config = dict(
    n_layer=10,
    d_model=192,
    n_head=12,
    n_kv_head=12,
    head_dim=32,
    d_mlp=768,
    vocab_size=5382,
    activation='squared_relu',
    norm='rmsnorm',
    norm_place='pre',
    norm_eps=1e-05,
    positions='rope',
    rope_base=1020.0,
    rope_fraction=0.5,
    qk_norm=True,
    attn_scale=0.306,
    bias='qkv',
    tie_embeddings=False,
    parallel_block=False,
    extras=['some layers without attention', 'local attention windows', 'shifted keys', 'exclusive self-attention', 'capped logits'],
    init='uniform',
    init_std_qkv=0.0275,
    init_std_o=0.00435,
    init_std_up=0.0275,
    init_std_down=0.00308,
    optimizer='adamw',
    lr=0.00258,
    beta1=0.9,
    beta2=0.99,
    weight_decay=0.077,
    lr_head=0.00948,
    warmup_steps=346,
    schedule='wsd',
    decay_fraction=0.607,
    decay_shape='sqrt',
    final_lr_fraction=0.0,
    batch_tokens=16384,
    seq_len=1024,
    doc_mask=True,
    train_tokens=118600000,
    steps=7239,
    dataset='wikipedia_en',
)
Each number is 128 + 24 x the weight over its row's rms, rounded and kept within 0 to 255. Layers, rows and columns count from 0. The size above them is the row's rms in percent of the matrix's.

# layer 2 attention query, 384x192, rms 0.129, rows 0-10, columns 0-63
size [123  87  87  89 110  96  98  94 114  91  80]
[[123 157 131 140 129 125 130 144 163 159 135  73 118 110 128  96 128 170 136 134 133 130 116  88  88 124 125 107 149 171 117 110 153 123 122 116 137 125 107 143 131 175 117  96 117 108 109 111 140 112 140 137 118  94  77 167 139 114 126 119 134 106 130 141]
 [124 109  94 117 141 106 107 133  97 114 100 167 133 149 146 131 136 111 132 151 145 111 121 168 168 132 133 134 156  97 163 159  95 154 174 134 109 160 117 130 151 119 138 172 175 157 145 133 120 129 125 101 122 135 139  85 144 165  91 142 123 137 103 150]
 [127 121 106 150 128 111 137 106  95  99 138 104 164 177 100 108 130 163 149 164 179 107 107 155 161 105 183 140 139 116 127 144 149 163 158 117 146 132 141 124  80  74 120 153 111 116 147 156 146 118 126 130  98 137 101 143 111 134  99 114 155  96 124 115]
 [176 166 115 154 140 154 113 142 116 133 113 116 146 111 120 149 140 120 131 133 136 118 141 153 113 198 118 143 154 108 145 101  96 140 112 142 125 166 121 150 118 104 156 168 111 162  83 142  93 119 124 141 133 114 171 118 163 107 139 174 182  91 134 134]
 [139 144 180 139 133 138  90 127  73 117 138 105 134 122 136 129 135 186 120 188 158 106 127 159 109 129 176 158 175 104 177 155 138 157 148 117  98 164 103 130 108  54 144 184  95 124 116 129 125 135 101 138 126 125 136 153  95 141 108 139 106 135 140 118]
 [ 86 161 144 101  95  69 101 142 138 150 146 126 127 134 118 102 128  95 148 143  88 137 164 111 140 120 123 117 133 135 125 108 102 105 155 136 153 140 154 156 173 191 102 111 135 158  95  99 146 105 117 172 140 120 114 139 124 118 116 133 138 109 126 121]
 [100 130 158 128 121 125 112 119 144 159 120  31 122 108 127  99 116 120 118 191 132 138 181 102 122  92 133 132 112 162 123  82  95  92 135  97 129 117 118 116 158 146 148 118  97  71  96 113 133 147 146 130 135 144 109 148 110 124 131  83 163 125 172 127]
 [116 138 109 148 117 145 120 130  97 150 129 136 188 147 155 135 160 115 173  98 113 149 112  88 138 151  93 129 111 132  98 128 106  96 166 120 163 142 141 115 114 174 173 117  95 115 109 109 146 138 121 147 115 146 131  70 136  90 125 123 126 129 144 149]
 [105 113 135 117 143  90 143 136 147 161 127 155  95 123 169 144  97  76  88 147 120 141 132 116 136 123 135  56 130 170  83  95 142 135 134 117  80 123  91 146 170 114 149  94 149 124 144 135 127 151 142 108 128 122 157 127 149 141 105 102 138 174 134 118]
 [158 113 135 149 113 149 114 124  90  90 141 113 142 165 104 147 158 182 135 144 139  93 104 169 116 123 135 128 139  70 156 138 111 125 152 118 131 153 138 114 113  99 125 161 130 152 160 118 175 123 152 143 144 147 139 127 102 131 133 135  94 107 152 129]
 [124 128 128 104 130 119 167 156 169 116 127 128 149 110  87 121 109 104 100  90  88 119 152 111  98 111 132 123  84 138  95 110 119 115  72 104 115 118  98 153 121 189 130  77 130 119 110 104 127 114  96 142 104  96  87 158 144  96 141  98 120 125 139 143]]
# layer 2 attention key, 384x192, rms 0.129, rows 0-9, columns 0-63
size [ 86  77  98 105 107  89  94 100 112 113]
[[ 98 116  95 139 127 126 134 105 164 107 136 153 180 105  83 114 130 125 130 139 151 108 117 124 125 163 125 132 103 114 117 163 101 138 115 129 104 106 158 117 143 139  94 131 150  62 146 156 106 140 137  97  86 129 124  95 168 139 129 109 142 136 127 115]
 [133 108 121 137  66 106 110 132  74 144 172 127  84 149 117 140 125 135 159 110 114 151  85 134 129 152 104 144 140 192 113 105 170 108 129 156 160 110 111 137 141  80 147 126 152 163 119 130 125 108 106 153 126 165 127 152  76 131 104  96 101 113 129 191]
 [158 143 142 150 122 137 117 147 169  84 102  94 139 169 111 135 170 142 118 162 132 120 121 111 147 180  94 146 153 124 131 143 106 126 157 108 154 137 162  99 139 141 131 140 156  74 147 139 132 134 126 123 123 105 104 153 164 126 134 138 139 145 153 115]
 [155 177 148 135 103 151 143  88 155 136 154  75 119 133  70 113 117 139 146 148 125 125 109 155 136 155 130  87  72 129 145  75 144 105 158  99 148 112 131  60 143 123 127 131 140 133 145  93 121 112 184 129 126 133 105 152 159 166 158 167 154 125 120 140]
 [157 118 183 139 112 132 105 147 159 109 122 100 129 128  93 110 132 134 123 118 121 142 127 148 132 118 119 114 136 115 154 132 134 119 137 105 132 151 157 104  82 124 117 132 116 126 151 108 108 121 121 123 109 125 146 121 149 116 150 125 143 116 140 129]
 [144 163 112 110  95 129 107 145 144 126 138 114 124  93 126 124  89 150 126 166 125 111 108 145 155 137  95 129 112 129 113 134 137  95 140 165 130 124 111  78 160 152 177 103 166 112 113 121 141 150 107 120 140 176 128 142 139 144 115 107 175 110 102 146]
 [141 129 129 147 109 122 144 128 160  97 108 111 150  79 107  98  94 181 132 145 168 145 114 146 124 145 125 109 117 107 145 156 108 144 162  85 135 138 145 152  92 117 111 123  79  95 145 163  89 119 154 138 101 114 131 109 150 118 143 102 148 100 101 126]
 [111 126 137 138  96  92 116 100 120 157 146 139 129 162 165 102 134  98 147 168 188 134 143 162 134 121 164 113 133 144  99 164 104 180 117 118 117 107 132 137 148 116 122 147 134 147 108 147 132 113 151 150  95 145 115 135 135 106 114 108 125 114 127 117]
 [125 108 150  76 100 117 142 123 143 166 125 150 105 120 162 141 113 103 133  98  88 163 150 103 121 114 109  68 132 163  99 128 141 151 108 172 111  76 118 124 144 158 136  88 136 127  98 113 145 130 148 138 124 138 139 123 119 118 144 163 137 112 110 142]
 [142 144 105 149 137 132 119 147 135  85 120  98 151 134 111 126 170 146 137 176 156 131 129 131 130 151 144 189 143  99 152 122 116 126 158 101 137 167 158 116 134 139 116 154 127 115 159 148 127 102 109 127 113 114 113 157 136 119 110 131 125 119 139 101]]